python train.py --intermediate_size=320 --positions="rope" --rope_fraction=0.5 --final_lr_fraction=0.1 --doc_mask=false
Each number is 128 + 24 x the weight over its row's rms, rounded and kept within 0 to 255. Layers, rows and columns count from 0. Numbers have three digits each. The size before them is the row's rms in percent of the matrix's.

# layer 6 attention query, 256x256, rms 0.0367, rows 0-63, columns 64-127
081:145147094139143161107148158121109124111148117140150088077149111118121106132139129069132169151110134138110157116117136133152109115093130143122084117124109129121112167129126108111160144086110120
090:117136084134140153122123156131142133123110142113173117139101148152119091114119124090103108146151160090097145130110114125134102076111110143087101147098124105141115142134094124116126166070126089
090:104088153116083154152142104151148088192135089117138168125142148131153142105114169122139114150135147102138132075135097144083147163122112121142142108095188140145142097153135129113100113096096148
092:140112117139159202135108115105129142158128091188087102100113129128139140135146175117131112150118155129138157123155139130149097095115134117099140150143103099134158121166136106115150130119140106
079:109208138122092149147150138133113108146140126157125102129079134174129153134087114153117164126146117110073096127147115124153114128138097113118124108144125167139151085119096182156164088076127131
099:144127150153151124084134113140133138105115097101135078124082112086087094129155140101156167148136148089119138091130124132160117097113122106086126134163100107129124165121117103141141121123127124
092:122098137143096131127120099173123093148092153132156119160123162190118116116128133120132104083122063180112129135145116147086112144159139141148110109113138128132170072138120147105109148110126135
089:118148140133104096158113090103134131138091149094148143102158118156142092162179152138110166122157090132141126111151127124120110132105126153178141127117150115103155109145100104096101084151115141
096:151135139143076130172118133080099138134126102151146072119108136119131086156143108110152142093147147116120112119127118125094158096115149160118195136112106150153117097134139148095103130128151144
098:133104168135133126165122153134141081108091117151096133123164152160154159121085089129107122157137096154109144071135116093109129101107140095123102126171108131167092152144134126151144087138117092
085:176105103136145102069125118119187082115136160142129149160133117129129130164135126142146120128146149151120113144091150141123154115100100149118130095138165109152159106117106106154151170122123156
094:136100113147161122142116149087100115119099110122163159084178131153108153123111165145145079156135127144108097094114126148089125080122145115154139151131164101166117124082121125126109119110134173
099:161128108132148138149109195116143091113110118092126099134146120119154103123133133125088159131110125103127164075117132102153099077120103132098136162131109116146150141164131116115104140164119147
114:125158150140095091116111149128143102116120114138108137141137127109111141144125113150146142111128098102122114115151125088097137167143132182146128107134096132122128126151085134135098136119071150
117:187155089107139135106119123120082121118119133119107136148161128105138136123141113125141130157097161110139150141116124146176111090135139105123121152142074120127094155118086124129171161135162075
111:128110133102132126117157138153139123149127118090094141139135161143155130144090131148145145150101142148125119099148146126118163138158120135186169141107156153111138079123120153151084135128093151
173:107128181125099106135105102163137135170146125119129137154123158164147140079095133132104115125125120127146114154131100124099162150137109137144150107122186136115142080140111170129086125116115165
097:131151143133156105167135138095123103140127154106131145143102128141141107133145114111147150134126133112084149131154133089129108128099125160107157134146114121157087136111120108126130138190171099
088:135096113150139063117110124157099121120134115135145103168120123089097149116154161088124119133146129125116177180094118102142127128173132154111135142163116137090116146096121097149120135126137164
086:105136160072124150123140109134113162177147122154136105168123147129141105118073097158070108143118123140150142144141145129114123110124132143186159138113144131114122126134119124113081125133205147
100:158141107158132098142140126159145128094110138122143127162096111126118116155129126070134129102152152136109147122084139152146120101148122130126113130125108121103164167121144117095147118123145106
084:105080106128152123167118182152109166142128108149135135108061125121137133106138131132118110120198160175156148136162123112109104147107130143125147132094138141149124162109155118150155099163127109
085:117138109168124119159118143140118137113151144097134158082099089114114138124121103109135143111154124104150105134104126148144099123109166167119150139153149149151141147088091060138137154128123112
093:128116096126149182128151127073135132150124174155137135096126111108096124107148143093130151115098146135104116092104097125140148117117122079116121141106081129119153109124160120126117096146145143
098:118134143175132170118114125117127160119148125137140119145109147131147125128133114117111150165114108145134154127153131165120080097074158105129121136123143122105117142123117157081075111139103150
093:099143134095148133114091114155150106165155135111114106125129134155098143154122092126124101109100094143168130134164107135085118139072081187144134172109126124144116083140141152117092125087116113
098:104148146111111073105141120126140147117134123137107162134091130105105154114153102152149134118137115142151098156144107128112166122139116147170109076165092146095127088075111135137087105130095114
101:149112146147140149142114112163156124089133180140125126142122134107149129088098135136099118162122137169155103156104087101132147124102150106152111108157152154152145158124092108140185135122157104
089:142091129126133088134117114131101189079082110111110141095152135114111149116138109119178111112153117139151094097124134108142132135162107177126115145124131105120085120146114071148081128128157106
093:157121144094122102161118131168109108107129130133113118137113109129155097119140138063136119155128129111115124051141120088128128141129104149068174120109143150148156120147152103105143129134170123
100:141133126115152111085146117135115150164131125124129106088112088112162116152148114164119134152091177089105139101126116169156122093125143115094141107124133150133137132114139089127158145129189153
103:132133092128110165101135115124162124126124118138128115133079145114134156102102110151097140112117105145163085153110159144116154130136116129095091094161135178133132113136132115146139085130113127
102:177100096139132157088141121138141128116128096164174135145131138119127146110146124087127136158149154102086175137144142128135145070097110137111121156145094096106113153144143109145132153147143158
103:160105091141159126105165116118149124131144116120166147139121125112135121091090110133123136170120155138080143160129131101190122106099164140078084103158133094121122118097154145124130105167086146
099:115147121131147100173125116158142126148114117112147117112097110099118113112074149149155139127114110099156113073108151111126148175081123126130140157135163102114133109145101137130120106115098146
106:133182128138178146132136145135136174084143140122162102100161100134112121143133135140134106134117142125178113139125083150103133094169110117119153114156088093109133127143156119110110167110126092
101:117115135132117120121142149119107116119108164120154141126087130167089125107124127126155126092137135101127169097119091117135140144088114095142109126108101125142097114102168117149154111089119118
112:130180107114137136124168120099101132129125142140123124131095140081128126152121152092150117154121139134160122126096153131139118123163161165088134133149092139126084137144115106147150154133146177
098:126130150152158162116118167058117150132110118112116108137136097165176121155140135108158157122091132139140127122105128153160152117122138127108112161142111102125145131154091117129136138119152096
108:112176106082118101089133099127108130111105103128132120143096144132097143109125162100140200116102161101138110120157121127147132121171157117099120091160120158128083122102113115157111088118115116
099:098115111138133181104139130120145115123109129091167106145145124160163106089133158102087082132129110156101129114089151146157086124138132145124129126129144117116128136157171141158157163099125102
103:151168181147145109140140158113086126145131156162172126154094133152125135143123078114115149112158153147137157109104108167105133170148155150090115137127149157098092123093108108122137114123134114
102:133105135114128114134123137089116135143095160119120134155143159160110117088122119143171095113146104148118114116072149053125118168101093136119125093083132149109113063143137148156094121107124137
097:101095113141124169127150117121136147107084196093153091132121089113122148134134161120165157131152134079104181120095110087164131149108117155115123141141143127146137164109137121122157105132172136
107:161167109136106101137148114124090135125103082152123105143118124103124123121159150076096132105146154120086123143076139125107112115132120097124146135157133121143134181082121081138123155100108085
099:158115121094158129110117134145088115117141079140126109128136130134112134153079140140117121131121115117080172157118122161120129156194141155141103146113159074103160157118147141113132117110113152
102:103127182128152161116122149081085111130127138148134162135097126120107151110115122125078113101111117156156149111167143127081170130107140126094132130118142122127134095127141122147100110112146166
100:125081126125144134118134149104083121105142105105129105158124093100128114125151142123111088091113135099143168101140174084136128105094141155092135116112108129161138158177118185151120151129137131
110:152137121072133110165105144096131144158128112104122143159151145146167133082093109124128137141127111115133115164109099198128115157102143139092167122114141107086135105127100092154113142123118144
106:159113094130142150138104131138122169112108114111166111126101116160119112149121126101146120141120134162111136118088113153122133134150103152151127126127126088163135130124108165113144166117113061
102:113115152153188089126109092100161133130147139119120117114083140124126132109143115114139152089104114101112126094124152129081134156071138155159144116126139140099105160130125110106156087125147123
105:123131150124159125132089097156102122133118142141126126179145105164092127136113166115100107122156137142152125154099155157151076088126167145073109114141101096096120091124130093141100132145072155
105:125128123121115151125162107106126086096101124109127155133127114082100099097163160124132170108151136141119158106101114161147116121113119165129097150099168143140100164113110105151110156102127128
095:126140128142137084141114138142112125128167128125140135145143137179157121145134158148119096169152138091121109100130131130119130121094157121139129143096130182100087125101147138145068148124226109
105:188161122090104111154121122146165118073122121140141081140114141109116151129119151072161124127130094136126100132140190171131103101181148149144159144112110136108138141099144108139123144171134089
103:129141169117170112132127138134157152135160112118112100143137117107121120166119139094094147090127086121145119090118139154128134130117133174143118123108179140124109148089125127111153102095098080
105:106122163154143101087110066126106133149113100092124112087160139108131125114137158106158080117139110163125119160165129130112134148155164148101160152133156171158108115124091112144132152116111188
102:143131126086136146117135058071133149119115100133154126151111132145091147114095173148166144107117122143090131136115107119142135154072176144126138088177123176098123131167143084144106093175120149
099:183112105101121170106115135141122146139166123106120131157185127129113131116176187110081165063134163103164168130128171160118134081084088156119144139157147135173111155143123107162108132127155121
093:115086075063137139101105153159122135129108146108144124108123129106108140138090150112088080149117096134111145132115161129107182108142151126133128164103087112137156143140116151137139126119163126
094:154091084126164172138110122131124087122123087144096161117134150169097122147086106144127165096074096182165106122127141102106127144133120138158138145099137112087121120137185149138108154147131163
096:136121103153184079144124131124130153149115166094121111104118114148125184117142152129107119096125113147126142107134120140127123163119111167141191132161110108138083148144124149195122096130127109
103:132144095125115119160109154156172090135128124101157117129146108151120119155143147089149122136116151092075094160146160126166131133138137136098127132126116159114188117196125111163131134120159146
099:072094122140130145181119131150075113144140157130139121126134114061081102132103125116149138066150163186136108132127099105130079076102142117130139137099118148115118119161138122105121138145140107
# layer 6 attention key, 256x256, rms 0.0364, rows 0-63, columns 64-127
189:150146079138151143111138163124104136122115136126141117144126123097129114126144132103135118139111131106139162098113156125166096085158147116070122123157085119125130162117140084128202137157151136
089:111144183137106121143091145139145152115114125143137107145136096103139108106179151109142128086114127114154116074143143145150104086163123140104132158095113167100128151116105137158172125077107108
109:124123159103101106092120105134161099136107150114134130109139128149107175106108105145154135082121125163150083121159132140096144154138114118150138135139154125133134107120141128103067134099122085
096:152144076147178135151121140119121091138125123124150109201138072145148105095143138076128114107135161105138136107134161108117139102173130114123150113149070155128132141097130141153178124110166131
086:145144108124143108097132099165171138139107137165079145097124138116114126110133108136135126115136106138137116121159154151136152111180162101167120100159096145087117140129187151080093115146080147
104:160132114145141130107123147156146105114151119171139086137097094140145061129177109101077102157119149145112162104105119111165104120144145148095105188089066149129140136092140083128155106121113120
085:133126128138109094134141109140144158104120122127139148102079105140091164122114125147126105106134132158126095138129132145104155130150087138142159104088174107123143132145109156155081076191132127
090:130105105104141148109160153082149148108111096161101127128110141132151109119110149128113154094126140149162115124159144110143152101105130095129122074096108162127120106078152154124164089145117157
091:127110082136094114130153119140198127129113115121162136094147118129156154142118112135131085155152152182129133107168125108118123124114109148138146112114139133163079108113089117161097142126153145
096:142108139137112114135145112123119163133171168142102116142113137117127102151104099147094187109138154131143111154126141091116143132123182092164136150159124137077128084137129176113103140090084116
099:131133202121111120110093101178181171121167129113139153125118119199135148130157123128147125133160138139077095136109118147086180184151094117139129106094131108131139093138111156103095141147103124
092:094160117154098131156177168123129161103093103127140110137152102114110132112088114120096131113128131112120102171100145134094128161188114127103123137166135140111158134121107129115145141179128104
091:140117122102136109139120148115096108112066135166095148158167127101121099110142191109119175131123178134137126103156100138126082126116114111116147095095140143165108067129104131128139153175165132
098:119103110186125140158126130123085185163154146146157104116142124119153141097154135102137118141145120130150118168113129134186077110121140134112148172119125139130128113158178102115161140136121168
088:124119135161136083143099143126119116105186151165113113126118143145119155110122103122140145151180174169108070135164116126141123137089142128155091178145157133177121114153147114123076165127087128
106:157161088120170111147093142138096115111143141116121121132139111137098148104151116114080114164093146120118152118105097112134117085135158138078077161151086142155120147142092088121169132148143154
064:106098161118114123125124143174162147137109125116122127127153137109139124152152146140074149101136141119138068179148111136088115108124112122115115172116143114086074127130078142101093131075087127
113:166128065133153154149148127143131143124107118137100142149132100126130107107123119094125141140147127073148136133101122137153094079153118121066127129070122125135121166141123104128144146096131112
074:131128110134142150129131153110136147111125181096117114117142164102129145127092146076106118121143127132141099054146149130158131148164132105111099158158094096123136113091072090153144105152128113
085:124103144107106134121125122132161113142113104169116158116088123158132137163135105126176135143149128137136107096136150127127156143104132104089141098120145187115099128134134137143077146089133136
103:119149095174138166113153153153079126114133092126114115124132111104129094125141135110103083129085123084149141160140113129155122100157136106089108146133119132146142144144130156156202147140128122
086:162144107121130139155169151086134098134149143155135150137119092075119127127142118120108119105149135118069135130154103107150101105153148141106127117140118137143150130117132148128168117126145163
091:151116096102170138134116165121123074108124108147148097133165127117126092097119111093120143110107130110090198108116159132177128112138124131067128112162122094141138159173173139087171127156163118
105:154116095156129109122132130121109149121133126110142135132118117079154150147109134111132107117114123102155164114126162134143112085154156137111133118151110137119105173120108119145196107138130128
092:109121166115145159161129102115174093151103107170127161175129101120093142147089145101124137129149124119120134128136154074140133134125117123107138111124121127092173107149157136126133168156116093
097:109115156104135100135124137123129147126129119130108144091138149152153136126108102116128165132164125145110115153121153159124142136133110129152144119100163070134112091117127130132107099116085124
089:127075122156074110149088146128118102118155096154150147141168127128163129079120155140104113140167099156120141091117132079131186136090135132138157166126143149141096096163114150147111146115099115
096:100166095129146130112171163100125157152133113177132098151088131133121133160174155134112137167109100149090146138148150127133159102136129129109118106150154120123168131168143150089108137145115114
117:102135175123101103131133119104141121135144142134120156113187140146107167146141095116081156129131109181135109155111132115087128142148124146134140117072167130124093113118121137152066114130109095
118:164126107133142154134162131151121140118141118095148115123141100118159073126154159122084141161092165098161173108102119115169076117135137145087150145129084125104123146151131118118181128144148134
146:126122161117077108162103118158126135122137135098155137116135159159137166127119120171133155118121109130131101137124137133091154161140140147139123116116165127139127099137141156126067095101083117
106:102144122143133158135109118124104108105120132135114105114090109137129145088125123115116136128140115094157183112141144154160085095159167091103106142119104154095120156129136109130151107151139143
100:104118147129137110158165093119148149174128097120140118114087095162128127147089093130132102158146129148120120137140070147112134119116103138143125194121144186151107103107089139111096148126134134
111:088133164107107115111107116141149110148153117112125145124108163173101131105131156145119145106145097133096127123133127134118142148111115164190164127106134134059135120098140125142082094122082137
093:113142094086157148110116151120141122113176114132104138133121132134119179125124135120143151121105118131120137107110078110152102115142135182127125179173101163129131138102137100092157115154109096
100:137138136111104138172153130117139142092116132151104131158127117073117137147100140116097068147118152136132124134084177101134162117134089108128124160163131122146100114149127133147086077132146112
089:126123173154104117080101094128099106090172116053128096116139108096127148093130146115132081142153160139119140122122092136112135133113114163145163129139095127140160153160122113100132145152106108
131:102118180113128131148102114151149109129118151130136160090151114143131164117123120187132138163111115178116060126122116100089148163106145135175126107134142138130145128168123149150081110109116115
104:103104159138108133150098087101157137132139112127084143130114156161106168115127104134145128093179148144183091123139099100108164149101114112166163125115113191142111100148118146137081148146099130
099:129128149139089114157163121130108128095126133110124165068128089135154144155143105151124119126148069085131123090157109140110160130129123149167131131114127074132100113085131142112089119106078079
093:123121084127088111127141081140097126123081136139115124150149130131085141122099087156132135124116156165139133109140161056160136120146079124139172098115144123146180127151122142113124086146108129
095:112105128114129119087124140121177134097135160105129147074125113155078126119129110144165170114066084113141113102150179123149172120121159125145136140132130107152107129196150145126151120135084121
098:142164077167152153118184145102134132092093124125132107153126106105118162092165131107153132132135141099137172120131101140160129138159130130101118151117102117135142164113086092150151169118114139
095:142107135108098115123110132155113116102131128126127165091093175139123146153111072145157144121121114170151101115139146129105131139101157104139148145154168136139105103127109139128102163132139104
100:120148154118081162109096139138151172098140120128107116098165129155162142152116127137174092115159100150174111135145090149093127160132123130126128137085147168115119088198096187155104109103143155
090:166135103116143120116170088147135147105157136120132149158142107128143131149146167111112119117098131098100101106139121148113112108152140134162107079122139162122140119108147154117128121113164135
102:114122123092138138116148154139100142161128115120134105136085134101140088154104116108137116132073145129133131140144168148146105127122162161107112126146100153111148143125130124114132121151110135
100:106146125101109120132109141165127096126098149098146151089123148149127142108116131117152138081170155130108121143165130125089105147109099113154135116124165097084114100100099088114077126134102110
107:116137095123148142106110154110113142132096123140155109109150117123099099142123163117127129146121131100134113105129148109168156096091126099093124130110107126132144151122129126100161163174139131
095:146129118154151143077135116153136111065122101134159115124146111120102104115136141135149139136139081105130112131104098167115117123107127115128142143089144141156160152150139133113130163157147115
093:102114099132106136102113147155139138126146079204148175144147116125176158162087102141165128139154138130139123098116181088116094154115138114130075129129140125132123141132134138117131139126101121
098:130155160136146119105141166110126174089146136153139135073084107163087152143127165125087158060151145132102130139140149165157139133097121133180128107175131127133093103096113160112108135113102106
104:138095170118132107081114074115130134144127144141114122136142098118143147121116128093136165132089107171105112147143119137083137154121119132136202138093119142116099117144138123125110154120108104
093:159174114153140150129164102117121137127101147158152159107090127136151082134140120084129119123111142115111130099129106115094087119154124143120124085134124116149140171143120116122147138118066157
101:092104135113069138165110087132160097101133106161136103097151140135163140097128131121116116129137101129142115160141101151130204141123134140164114149130162152141147127113125173109116074139125179
104:163172092126129160084110125161135146110143139116113188121127104092136119144119117100132179109094139130146157111162120130148123071154158124114157118130096129119148134145125104143171143116100127
106:139148124153147153126119185164108102100134127118125143124117130130118116130162113134132147172155172109148159131073119135130093129124132102108133114128111100122170159127127112130146111113172167
094:127112120136165145124134115137121115104109110160176100075096102146129148132148120113137149127136149129189118163126131118092127093158136134144137107108094125139088102133082127116162160116172147
090:156113151157129095128100112141154122123094096104153100134135131140175118114105089108111109135116156107113129129134093139115162127109133074115098143111142118107155104118111108124109108122109125
088:138152148111110116126099139127120175131131104143151106136125138126117176107117123153132174142184118117152120133124132148121141143108131102145110118143120132127128135140117109131103121119093168
088:100152102133107146127145128115123123124096151126128111140158075151140141115087153096153098160135152106122111143088151133165092088170093112123123104114150156098109095102097104147123124131128128
094:111125149118138151104100118096137153111105133103132153141160126122143133051117118087139177156129158103156125164095118093086105150126119146140126124124136074128140090141157143097131124109104158
097:134112154125147135153128056184098128142149106111137133086111186102113146158101155113089167134110108141148116116099140153151101144108124139189160167078174132121134138158120125101145101104119158
091:124115135114092135147135129128146145120132102153143137095110124114112102126138146124126162134121114154142129158131076106128160156145140129193103141116129068143103155133140137113096160141117136
# layer 6 attention value, 256x256, rms 0.0365, rows 0-42, columns 64-127
105:121160113088114126119125157128118112133095096170151154192113155115178083131125133172148140112108111156156122132107127160143153138131147162136128130154124118126129124149131109090135157140078185
097:150080137087162133114183100115086127139110138137122139149117151138116105102117164138159118167111130165122167159136133129134113121073147115118142141122109137090118134160148121134150111119119194
096:117149090108138106130097152091106109139158162110141087099124092139170124148089073134115109120100126150144115158119117141131104125142132119180109163143132105135118160108135140141084124129106091
099:121128119132124121139141144149114116156134139123105101107172101131169102137167099105095103153150110122114135107086147115127146122088120129159126143115138095125161103134163106128088120139120113
098:113125108149097126140120144112078076131139152136105144126138159160080144113129098152157118130115152092084169182164081158092116124123133175135109161100137144126117152126130158178122126077175165
104:123122143148113126144133154189101126131131155146153155094127145173082121133161086137134129170142163089149069114152099149103146139139100134174181120081171111110118114107147115119129183180116111
095:114133115129157153161102083179136126124153109172144154151128147135174104181134137159138132116113100134100133109149102127130129146104143173164132132153118094151097161126127131142159104127125138
106:068131156119141179143131142112161086147133173079118129126108115089119117080097117118132109142138140132123126110127158071152168115108129142075141084123137147105120128140125144191150136136084088
097:124155157137128144114123185089105117080078153121106123104161143118127113100141130100106111132143136056133147152143107143140102143163107139123170168091125119111095128125128125123157098105132165
099:086139115165140131099185138088060113132147095137162090136133131085120111137130131133148145138157163133163092127095095119167143152126157143114113167148141147132126188150167122129116111111131122
105:139170082132155087134149122149127122186141143173159122131162140128164145155161149132122114149119151121114121131152133119130155141096147109121131125105128186141099131127112143125111091125105114
098:098168128115123119103171129124137113161153119158150175149140147150142106106132108125112132129131102124115107109146114148091150141086095144133180114142082133110104094136134112120097107092131119
097:115092141108175127136132110137150132135135155119154145072129134119119128113146153135123155129095099152101099120117128103176125114126156130178104147116142101114141149132103136119109161124182113
105:148116142119160128120120134155133073127126102053120162150148111145119144098137136098165100148115079118105099145134143148148107124150135141134125097129107136116130143189123145107144112150117138
103:126110148126098074087198169146129102093136162083107134143115090081161110128111125133117135096151106157110131130107137168125167130159162137171127177147095097135146148110166103146128140133098098
099:128111127136127107112124163121151131123118083095106147085114127132097115122136124145099123161117102143093142107157126083101138154083106106134123112114088144120150117126128131141135124147110094
092:099116111157163121152124131111082099133125103139181106143129129105122127123134120106138101154149157129130140150138136159129119104113166126141112122118094105113135103085137123150124140115079117
101:147149129144118122110131122126122113124095120161138142133118088157170108154133097156080113101121113099147128149141193122177102125150176095148060121127113093121108123119162136107122173154114161
099:175123144159134159134138117111127153118133138157104108180134137110150129152153121171125163147134165133159110138154119108158170141116104122108086153090121101172148106168086161140105149146121143
100:145077152152163103068115130097124091153153114106122088129112115118148093124112093118119106118101105147129145150112146153138106126167149126146090111108127142098159169149128125120116112146184132
098:115167157142141126110152134156145146147091093119127145124108126092073128121158140163136107176147094082135144079146124136138165097123114122119173127114111109119126111146149122128105136157128141
100:171144156173124149081151141141146128129121094152143125146121133181100139101141154105117174153090165101154125142104098110093162164119165146089123154123130110121135103140130094104125144130103076
095:081101109154149153151159138130063157120112132137135094114126145127144129147158090138119121140170162105159113138117139122128131162102112138146146110128119117104103124119125130135124137122147154
098:128139114172104103147138083148126079132132158119120161145118140085105118105113122141151113154139126153171109112104155108163088145118157144116133122167078150160124143122117136149120169192098117
096:141097141131095101173139132098139172118153136152136093112155106090129148135159149081121142120118067135122142121126112072116104108116159148104138115171124142168096119136127081150097177093157161
097:168145149084124079101141118103107109149083150142130106167151127161106138143118160150136176104107126120133110140159117110146139137139126183147165143153171135131142116080138114096153128139176115
098:129134154146155134150158112139137149170087079141113124113123132137129138115114100110190115097123132117148158130106082096123122153123140101168118144150101164091108153107104141169126120163137146
095:125121103126150123108137157125112143132130118115088150133122132070107163166125152133129189116097151076154094132105151131140137120140102096116127152123098113158131129105127162153141158126177170
100:121097143154123167140156119102133167152105186143151112116143150122131105118131118163107149108078150108124120099137136124128142134130147141159149108128132124143083127115133127150157102087127089
097:145106103143142118120114127165145133144125123132129135080103145113113134144120137158085167081142121079142108165140135128150139081163155061176122103132144122101119074115108140128126127117130072
093:177098122112124140132140179116123140110140101099099110180151084122102173152117149121126145141144134110093123138130145161134112092149088132146126105135124114114126111165116089131126158099115104
102:114112082168111104138139127119142158130109120129131107105136134102068136106192149127104164102097127122138119131099145129091140159093093124139180135133139118107132167144155150107153112124134153
091:151133151081118095104108122124103169120123112140156162113103129115138159186110127137162073105126136146074131117098112171095146127126136148147111122124109138119128099043155104138119061126095143
093:095169118121116148127094113138135102153161109194115100085134125142140120131146093148139093171120115091136131099141112163134122166099114173110113158109161119171170141134080121126145129142114111
097:100159144156133130163119100153072145088138143098118126138170129166124140107117112156127127126151144152132105158103131146136117077133143148111126094143073099149113143171161157113154078127164125
103:095095119120115133144093138093110052101110166107145109159128151131133138125156094108157133190119086103098104109152150136144112182096163107145122152086136107138117130122105139141118138093143103
099:098124108097145110163149096114153124089088124129052118124140122141148124099097108137116090165104144147096118132134115088121136154143128147109134160139165124133113121127119136151152137137110093
097:123124141180085147141102147130128133098106140132102098139127144159117089116174129137129105074152147108119134177138152154148164104098115129097083119125134171129086169117133177123124167101152124
098:152058113138118145118081139136147123142122119124175099121109145114111154141085109137086130112114081121109133092094154141075146083133144057123152162156153146144153166143124134141123109135141141
104:141106111110137136109171093126109137140118133086138135096153118159140142147145131141092137123177145146097141180110166175122111131121171132118129119138145083135152132122075112178130171109139198
090:131118170110114120131143113110119085088152130083159127083132122125145130093131119146136199106117091140125149143133135133113090152154096144166099093123109163160150136128111137101106129155152142
099:109164090123138131148094117145098166136135132098087114124098145081125123119151127123110105120116140109107121103163110111130135138098145096100110127101129112144094105126132122161096124153146096
100:071142095104110107170103143147153137110109092101131129159121143122116163085087090097154125132124120105118130132147141135129117141162132172133147091152135144147082139143118103140114110122108141
# layer 6 attention output (transposed), 256x256, rms 0.0452, rows 0-42, columns 64-127
113:160125163053162211134103163128149114146118148118110135146127105112096108151099130137119102125118166135146089138131166166156136136165139089078124119124122126151145114078095108118126128100130172
099:120094126123157158080099165157135114132153143121155097147133128102137096132122115139128126091146117134137098129138121158160165128067131140105127127107135089160199119099119129140080159163144122
102:141123153144147120161153106104128173124162098130130135130132127157116136066125130133092119137118121155160128111131115111123180139178105165121134135083154128131155119106146114120093153136146112
102:144150132133150073125139175118111129149099098116167167133120152104123198118122143165126135097124127111165114114108136084110128135135114104097083125092091081154101170142166110131104090167119135
103:136098146120140116101172116118138186177147119125140126133142110140147108115172136147095108147119108133108078107118149104135163125094152112107131130130140161136140127132093084087189138125128179
113:110093124174084113106117107129091156151144163180164079095138142132128125198117168143120141159209124154136126128120104119132133152120139106131075136143094098126117166081132171127120083043113124
097:161110139145150112097120143135122139176129136133130149108115140179097153116094105184122110153151151150125076126136102114113099178150127140146095114097111092085105141134080117154104106108110149
119:095130102124125124125075124119107158139123128161166148124098107122128154118127153075151149144117097106136081120119112132106127151145110125151154153150129105158114176147163085133200099183120144
104:176118139104115085141168070137113151106129097106150143120134148113078118170128147092140137099128136144092172095166142109121110132131134151142121111171120151088112126175140083139155120138134136
109:114107106132145119145116165091118102115160108101102094173087097158136103140154148111112147142140124113126178167100140088118155153185139144133132135117162137136123157120131119147090101121100135
113:156110133142118154084122105154125138126138137096115166129118198173130139098120141117108142121109155176123142171130136097143126122137153168092097071136127120103137121113125151141092178124108095
106:120118152161129096107094136125098099125121130136125146128120126156130099098108161115122100160108164151135125118100145140159122139149168151131117135128063185144110143117117121102098129122149111
096:165113140182102149108125149138098133140083132156137161126150108123129136105114111150134120112134127102162108136094115155132152126180140117151161125159153122167141098112174139125108064118081072
107:171108110099125139165107108095162169164142169106166129134113117095094114160151136127087159114087138089095111136134127131112114129149108122122123110169140125137136156118118109159112147106145118
111:118105130109116107129099173105148121147152148127112103101129119125137102176139189121130106124128147077104138159105127144133096153175151144091097085122135128096097116165191111180155093108161131
108:104097194118136122100112146179083067123170111089098125139103125117119148153107143104121137103132151099117113131137127172103129159144162169156155123135139143132131104120134121132128134127134162
094:098123119154114127103138107066163090121084106138143129117125137168146163140137124123181150118144137121129143121088126119144132130157129099121091107133169097099112120134127161173126136145132141
107:149132155111128143147137114094125125147114091105151127134131159153165157116146104141124144126167105137116151127125110146122130144099117114135130101109134154128096136129138145147138127197163154
107:115168168172133177110157157127137122167103134117116094133125175166111123156142100134128140130112097145132184132164156140106155076097114139137145140137155102127095108132152101114153148131110089
105:199124105068128127132132124158141163169120135089165157142129140151137155154136107152170140122084119110141119111155112160143122146111111124144151118153146072104119101100139164156140145141128144
106:147133130120101123088086133143150120143126077131108124110115108129132138171101117087131145112129152101144156169117178139112135099154136124153167122154132085148119123132152115175147116131172143
105:152112150137119150169081146102135103135156106128145064141138168136187112151128099124100126170113114128138168128150120147123133139104149105175098146145136126120083122142090155081172089103083052
107:121151096192107116134170130113140117098122140133160145117148114120141108110112133136129151131130144167098108152097113121128149115148158151122107140114119107098123165126147143159067142131111121
096:160150125158107125085124165115146106114113174150145116144122131137105117153160119099137114184123117136133096138149117074139114128146076174138127102100110131128118157110074135111125147137143162
099:123104126166095131116129122123121094134119111123140123129148145122083095127118121093149136139169156131116156166160130142168133150124164111116173089149181156108105110164102169100115114150101134
103:149122112102136166112141122103158134124174124151103095128156159133114124147088110130136094138124138153109105124143109122120120121141120095181083106130123109109164073144137178102147125122102112
103:100182096116109089130155102107149135089111134097091151174136108118166150105103099163151134146092133105108126147147091176124143138105112153144160151140124132114094147131111136115092148134126130
103:134155103119109149153134102074154088135142116164112125123111111126127116114137102161149121132148093127167128149120149147122150108106130108100153160121143138145117142106124106137123123096100073
108:096119105142155129113138109134113164103096124143130109124166123140141140164123118119124095153129146113152066127128104124161129134081159161152115135164129089075147071123132145118151157062100122
107:136139176096122150101113074117121115099127091179095150146167168124148160147119137132160138137137139150130142105105137131124109105117097086130148136107155097127141118129170176171079067081133126
103:125156122144140156125079125147115140143113152139103122117148135121153077134111169104142155089161131130107158089117129149127112110108129096095122122133147149073122149149124118082089146125144140
112:100149127131117108134122117146131126156132113119111112155136142152110155138137116186135094109120138145103086158147162130107091100120156097118132185148141150126123147122096133149127125086153133
097:121123137114076079117158126105106126143153124141127135156140144116130127119101155141082130149139104100122146111136080103164124105161124124130120129099111092130188111116150130132077136133138173
101:131190176106116118147110182136103135125129123126154127131117152110153125129142092098084137131116130163147136119138147124079145117155144097149116127142118120162111142121124137113190119080096126
104:122136115178129126101114129163156148128168130135121106118091124090123144096141129128133121136128133164135121070151160147147104154129128142074165113112174102147090176128115087176202153178108131
107:141160074147133119153141146176097137132104155172137089193145144156101146107128101120118109126103126145111149125114132129106178117121138123126102137117128121082154155079145127155097123140109115
101:109181106135136138158149180154144130162146157108142110142148134145107169118161129132142133141114126121124096114120115100109145133153173139147165123148108126115134150088145122147212118137113085
104:112104109138201127121133148181134113154117090126092089095133112122175148168151128110136154124168177117106127140092127080103111070130131111091107145150125098148123145168146080091146124143116102
104:084136093126146084171127141103094126115093138146127149166055121120151157114108131129129139154127127144188147126083130156095128115151165118107132147158173132105144103147149100100139139137149083
112:151115141169149115132142140159141126174141157139149118094108132107139125096100126179108131092134142151144150192089112132150133122089175125121141128114138075144083108184094183144155091136088128
092:090176112087152138111152131099142130135108109090148120173175095135123142120115112148129103128077123148148129109143111168136106174116120134154136125118111132125102121158168140150098105101113184
103:093139161133097121196114152138143137090113120131166133075105129171112153111101145145099160124135136159090122151149120131110174156158188145075147154150171164143157145104170080130126137147106129
104:084161109100152147125133103150153104159110130125156123136150126133090062139100139081119127137123168167167126127136127153129104132119183127119138124129101140099121108118090123192130110148148134